Each number is 128 + 32 x the weight over its row's rms, rounded and kept within 0 to 255. Layers, rows and columns count from 0. Numbers have three digits each. The size before them is the row's rms in percent of the matrix's.

# up: layer 7 MLP up, 4096x512, rms 0.175, rows 3815-3839, columns 0-127
# down: layer 7 MLP down (transposed), 4096x512, rms 0.17, rows 3815-3838, columns 0-127
up3815 112:077139061151125146107124077167166116115119112142099158100141150118121159172104088129114124110120115096129138133163115118201112132133090150141151122156086117167113135156119127163075134155162117115137133149161143091098150124085165142185133132169123134158064184048177095121110179087071154116095128088103062082106134138071090167120099090136135195073143169135067143107085106148076120151113
down3815 089:135137158148163121181096086110132121116145145129132111120144198131129109184136130176166116113108054168052092149170122095114087105141138089172128168088184078140136097158208207125183138174095157110075162094109084130109052147212136103188134104125151119156158171153088132127091116131142158100142118123181084138071073154128122085139190133128113154137121095105144121163125147175133112180072
up3816 097:165146145127126112238188180135090158155165161195183117156149157124136088134120161097141161104155147078157137114147159121019148125172084123087145113128148124161158132169170189179099204193115049165188151081153168128057071126137111158072104155125110114093150129140150130130137148107168149140177116174103240132165111099077111133085137123154124141131095141110124105102129126128154147187134
down3816 094:137132103155145096100136128113117093088108180127137107172078090206093165145100128132134068155129133153086152139126099146144096112116135003084140125145091085105174141123109100172170062172182166161142089149117083122127132138123194189141129095106091159188114102138136151101107166166128123174051122059154141134139151111181087097088146165155143104101079131080104143116118160080165149104081
up3817 098:176157113137169154146138134119072144167138153164146136128116108181156169080141069120079134068140147131098101128096127121193112131122120150076143180103083096096115168072137155121185117102174141155129133158161154117119114128149095116136089074176125083093157141085141148182125176120174091113163160108165115151091145146131169091150084153145096124095170149075135130099103143081079150125128
down3817 102:164108146091135114091094092177113130116170163182129116150119124104118141134144140094113140148110137120168118136159195161130140131160090103162082102143123131034101083148175121148102191151139110103127090130149096133165148116070153086139158104154224138080227156083138106093099086124133192107099141097098154123099197139164118069131125179127134134142201107133159114161104137165113152140107
up3818 082:085113108101204142137131141117139138105113158124174187201136178128138109146131142102157122095145123079079126138151125137109135149118140178105126140093101075176107109085078153172112059146092126128137191060126088135136148150101120122078070139160129089094154101117111148125092127120169128092129102137097088133186114111161166163112173118083106147177149092059145157164153150161093135143133
down3818 097:116147063097185129109096093081125079114154141159082133129143139150122083076079113153108151121122088162106190160121101189104161214080132129158169167140037149092091121144100148124148183157099096123125079095103119112102090097146148159114109144128237086162090087124137167107150079086147131136168183098074143190055093156104141136131141199147166079156120143049139123051099117153138113138097
up3819 105:164090101121153147146132171102133157118146124167114163133108134131097092107146133081114054086139085102124143178146115081135139148093063145110089122111077163133143145098101164135096091149101158142079102074086114116158145117144163155085073071170163114130152137191130103103111144142172115132143118143091172117164152189134139112172126112140115089084142132166162089158095135136110124106189
down3819 088:151151164089124107175090086120076134096094108074137079158166129095162146083128130186147190156150149086116094064127162136189157144136111119119122122180066109159111082135127112150122146155085154090139178147121121114094108109137096115158170134115121146167134150081083097088090135168086109116062160130140113104059146072141184136096159140182100112178070112101113173115199061114117129134055
up3820 088:181168128147108087131108101157082156143132140087148114130102115147099167117133136087101127138139118119150156110122131132088131083144181117167158151135169164146097148177155191038149157151097102102187171082120095164138114148142181158139099163139170139148073175182155119048096097169105081179134184173131160063094156069124121090128122149187110071121140168117164160131073171123149106156099
down3820 092:089163158060090161122200150076187173153144134139190095132065098104109089088035178134075122134069088157068076161087165131127144202100125130037077154193096167134171133088121078112145165132052132126092126154102125153117149121183090158150123089140133069108123147164182123151104140137117051142118159125103167148164088157099150133092104086075102163132144179062093120133144044095109176142093
up3821 084:170161168136124157165139102126118155091167113134108132097119110132089095156112162091178115119068158108098142134182122141115159072131148143132173095172141123092114136097101124124207148140186105164115179131141100107108154091127145150171161043140164177094080130111154070130060071140147130127100078121158117114140092163108123133084159078111144140147134164164176088146138079116116109127120
down3821 073:117185085129123116104185180139110173111165109116163155143194136131143161097110141117097191141142149140086154111109115178199118133134161115132072159125143129140125116180087117127149153109087163175104113168138117160141118170112119165094125143106128133138129152101056071077133136130119132161120125110147123096152198077109144143126148136141147116104143086098070197153036167139125105143107
up3822 108:151108101156080136133107120111162070117123126074183137160129114084105125116154102098104098148109168087150147149147069042126082086128135112177164123090116121100127095142094128136141130154128196143153074075074076142129135059096156156090123059130142094110181105135109147155136153206112142085123124084120086058160121169113142116116118174100105174096131169133088131158122144063059139147108
down3822 100:185094098155128087160108153114155150132108117097138141193118117114115127124152163084129089114109138129155111041126088150112146119150138112107081102117139159161124117137128137066153111100190106147172131143060141097157157121102154166118149122084165174087161095164132097110106179134129166163152111136052141116075114082102107115173125092121138161121154067128070128182123096035096125163157
up3823 103:113099144155140218160166129156122187101183133108115143098130161138157125065126169173140097109142083111139130110128080067122115113082168153116164129146142109121092118124171150110149098089141172167130112107147105130136131112140096109125116116202167149119107090113145095139142117206161128070095135113159086160124105143166109134126112100090170124143055171109087137158175146184107156075131
down3823 101:098157149152069195134131105125116127103146150169127154088084141163109144149086137141108132163162061091129078193164131112152087137121120111161093177157193095168116113173118126132063138186092135140107080135131115128130081101098102150108149203118065087144105149093130138100099160143114086163149145116110097125131174180083136128047155108122095103109083139141083144113090175119176145080159
up3824 104:106140145166071125072114140125089145107121134166079147121155095103086155092116214106111138110094130148131138107153120140116149135097085149088108055112069083078153155164146067195109133124134119154128067096164114095103156122156084134155103216119139099122094131138047096183144162161094145199127137111124136177047151185081158181121084094138154101171132059084165112153099106151135093104100
down3824 107:146136114141106149146121155123157148152137153156102158158100131169094128142122109208159138101145194152046160152163109169141110081202146117106118135107115085131104105150137098112142088140084129073159144122175144166146131113113141144130130117175127093133147127163114206118134131122174164117100129059113142113116154103174084080151079126142099192127132124135165149074146117110147116094118
up3825 102:141120120141118119051159134091214113098088138138169188143187131089135179173147135079122185140120107113130193095124146129125133132175161142102138117150092112139103166114132148125117127137106118195160114158169099131150110137124105167153140078170097147188105158122083139057132117130088115102150084126103146080103099110111103176064164104119141147167144190161147099160170127109085163112168
down3825 096:156128050153164161152117169170176121105132119127138097065084123147163086077149142158125107145100102195100087174065172148080153130156106074161164077146175132122118109132151140138143088090121106046098130149165137117077130135084114131125134156113177088149122142157131138113159089148133116102142142144138124184158091149127149143131174139084119121115118093137134110073071128145135104159155
up3826 087:122123151170077179131116147174168178102203139132086138113116110130103163094165084123156165113125190170153169168108109088111090120128174098142159153130144094117081139154141161174169142139184110109125053126100133085116113116096056088169083147133114119103100182086139128063098131137127132084073133176145092080110143162134145142113169142141169133127144108157134110115119131143140127120149
down3826 094:158090080101176106118139119129122117096219154110139078114102081160121152117133155100104064109104109099106102155111124160188082124128147114132102121146118134106130115107123090082160124133075108125162147173067174135146093084128104172016120177074160113160139168121125179107109106097206106142175112136086111151139185145134123165171213112145083152099175127070073119131094153107143166141127
up3827 098:100143142130104109122104113099158158104119082100153156119124076135091111149114145126129164094078167118165168147159170151102157118153145107120206168090049119123103169140147032062122147118169177132084118177185101164139157101075097127197095139151058125146163128135088120123178123130024117124106099145172117103135098094159183150178158108173152111144088140120150141102163122094096105133115
down3827 104:181128145144159086127168134138111133110129122159139089081073171145101114101136134112085152149147124157156167109180124146097113150182150114124134184125138109067173104138115115119159170120098096134123040143141157125143112170121169075151116153097118136070058036078175141119128090165080157101139111096122103146133151186190122100163097216107169108147175143103138082025093129129139161068077
up3828 077:149141138143089106141124153151066132119089201103113139144160136115127153169141110066110124141118119127054051157154127140141155140145054154117161172135115181108104098077125083169116102226093104143106115126156111108142144087098098090120098105132111108122110145107128092123061138065165118137150111157143143115110132113164118139182141138130077115124105113189077115186104116091142185141114
down3828 096:111107188148124120125145100130081141122105139137127113093121103108131111119050080150141073117080081097161100199133160129154171074155082138118119142143144004126141120117148107145108163094114114140152181171091175157122138147116094073169130138066121158107134164089119136114139160149119140146089118135205141197158176115125105048095134144120137221136108108095182101162099147141165097132126
up3829 100:074128167136130142114126074161168097073101118107137134139126096189160203139114110100173172156146116126132126135122079103112134160118125134106129123132095161157118092155083083127153073159125123121129116162116148132141165094169176154141122161162129110098118099096126163177128136166134100081112123163096118146132098196115184154132130156118044115092189171233115167113111089094209154058155
down3829 093:094108113078139118135082120173124116175132157165177155132106105133120108135184105158113078122193168068144136173107225168123142141098133184114132127092097106151131172102108133103101147110091125049119119117087195133131103186155066177150143141160112159102100133148106054107112086129145117100133133134158138120088192108145112137138125169138143169147085123131157152029171162108120102201097
up3830 095:127139126077123099184108153080145115169146173138115157137121123120141120138180154110149088083134165123121087106163143160143101085097084089156117171128110108130111109082087156107122121164111149116168125117131146111178111125117078173093147134120164114116137112120077109076129159111144109083151134152122146153091125131163132141143138143179150075116136101160146173150124148058177109108112
down3830 097:041115115138030060146173086091084150132111138102099152168102099082171089124107133169196153121112126093085112159126120103198159118136116127129131117097153144135141106198105129141144079178164103136156128133124165121160146115144127155124130134109116082136115121198092066109072149126165098174127145155106139168125140130112136137111165128117110202181097143142132146107166128082102187145172
up3831 107:162117093166159148136125072081123102148116157104184106180114089136182130130170153132122152146089145115157171134097160122151152079111103125127136184119166113138127127113144158126133111120117166179179066109147194106124106146094117113175118091158122138099130195157087157101135136172068052108097151107137117131083105150118110069181135197062110131111095191142131117111121082166127130128124
down3831 088:135141109205105170082101145175131117059161142136129206130116146139121106168162143145124118091147095131123127108112077122122139157138182111167144129159078154177195145094207189119081116069152150097100139211142117167095104156171080104096131147096150117164144126138184124112131087118133161092108170199123086156086203100107149147123112096150137129127135130140098166113143119178117112123120
up3832 090:129122147118158106112143169148120179134132165134156141069116140112123107092123174133134117093094127110143190163104137109065126141036137082116139146072124139098118121117166154103134155117118140137140166113078138147124111134149155143101085153116103137117127123089123084137070162118156087220120189154129164126121126061113209087170147105081124092173132180130129161136116104143149155138124
down3832 099:165184078155098077101119142140108132073119096145139108024133147088166128168156069133109106147161167098080139122043197181140175147114119144086115128170148126124078154148079128124188068122122135077146073102135120138158103168112142121152117075180155140128123120136171169154192096088125170135122107122153189111138111145108157105136047133135103190111113102133195143123097135091120090089207
up3833 111:107134175139079122068136116119168178126093192126164109072140129138146190106104118127130139188108148122170211146080174088147140131097144150152102118112178150150128073116116131094123111128132132147095147122095104135129146082094125137104146152143089130140120184091180138098123112141129104148092166100093146104167096128115142152134146113153169126167144108206098129121100138187175150096147
down3833 092:139079194117202105127137186144120137140177082082101107122181061103138125176119147124089071138112139170115099118144121115164124079132125139085139127134106161173098108123113138107137156136140163134134137116105204126207137140108142125142125125089188096133117110141127118114156092107133160135136162110123135114154136112149107105089130120091159125105111131110152089191139132162153185171165
up3834 087:128103078100101095108114150131143125185103139159181102120113126186143149170160099155083098126122128120116148188103141122154122125117120131123128132091133137072132108075073111122155138158120120103176151147207099133126185106095159123206123092163133151157117092146158069138092173149137130091094143144151104151076118113136143099114164167151088148139148090136195219126123119147119192142178
down3834 093:154076133143140115146132119160151126155099145074141139127106204099148109154121099207145115138118135110130169232082095102047142162147115119143107150119129107133117111155138166190098099091169106112114141189091140119086148163079113136103161139135154066113091143141129154137079120150153102134047098172110116160097107164114099150137171123101095087142101102069116089120100128107143126157110
up3835 113:102108208120110107107116149159123098068136098110082108123154060107116115122130073216217158121105146082054154133108116076092120153087115142105153165115172145091125124157154135118114149073105213091130131084125184131095124071124191092175110124163131157146124133063108171133201117103136118146116159106075119155143146097129095082147142100096129111120127077128159104094064098135179118141141
down3835 110:110206150118119123122143148094141109143131105108188183116096102181120130135134117132140086090107114126113136085166127132135153129155170155143085136113153118151109157127109128126121150083060166130113138132141162140126119160161090112168120150106111127131120125132104148091105108063143154118171111124098126121146149172099118085135138116122139125156166143128156123158082150140154122098126
up3836 100:146037139095079102117188136083121109186176159147119137138130138157107174172162116114056146170137133201063164023178106079130139144169172091125115080127212123173112104095132074109117092132141074140106106192187115190126122111132153052154090135148142146111146109128097119153151093146133164158125095081135129080147142050151094126147145112144111128091073128094122126184120072102119119107055
down3836 111:167094082119088106124081089122115113127161117138111123127103091098147127166154128153117120144167064083090164101134100132084130122124166083085188105129148110061125109088159166119119155139127155159118130189175084170153216162115172114186146149118086115138156138145125090172152103086205153159139155063122150144110120168125094083109166092084111119144135091169155160112157188115155121143237
up3837 083:057104105105183173082133098150072145097066127100150122140138089119153119102164110103095155122127103128164105124143184134172103094167136121110171123093104081175118158124108132125070140107072159108129116135116107084153156161122111058145114106061078116070117130134172101200100139190143144093179101139044125123081185103148123074156154090112133149149159084118175144175089102133160085121127
down3837 086:101113099075145099120127096202069139138084104142143171127154125121171139149169109037146112185188056142165143152145130064127136138112076107119136148102173130084135133148118127157185169133188141138089143134126117176155147195135071179117141146144152169149059116119160147098103195162117136160101104156111137125129095149165092095188120064100131192099100097143135127092144126120157127095181
up3838 145:121079088114169144102096131153135103104128175121179162128124133176152186098136138100137127087140072092113156162115116173157117137076143111065173157131137161173124112137150185177107101172131127111145168105153121182120121106118075080083143118174159088139127108145084183129189148135098153113129118138136165103155103177139159111116059132175121128129154081125142100159122112136157138156188
down3838 121:119122142085174128151071120126163150140088138099226110090139150163092118163092124134143088135138111108109085145172119118154153166145080084090149154134110147125138134174163159117158145114139109124158113135106159118091102122075144076142113089093160091114154106124101158147193152086170141047074152178106187133113166116153194162105121144159068087127106151107123103130100162079126120124112
up3839 025:111163152090132156140167083118167142147101129146159147148107162136138134119117120104146109150102126189109182079134181166140110195152114154119133178155089176140171099095145085149126114166139188087139142125160165144157154140134102098151102126125111149141075160170128181137144154127188118081168136112167055120141099128124102132158072016095110138104125144124151154105137155149097085135099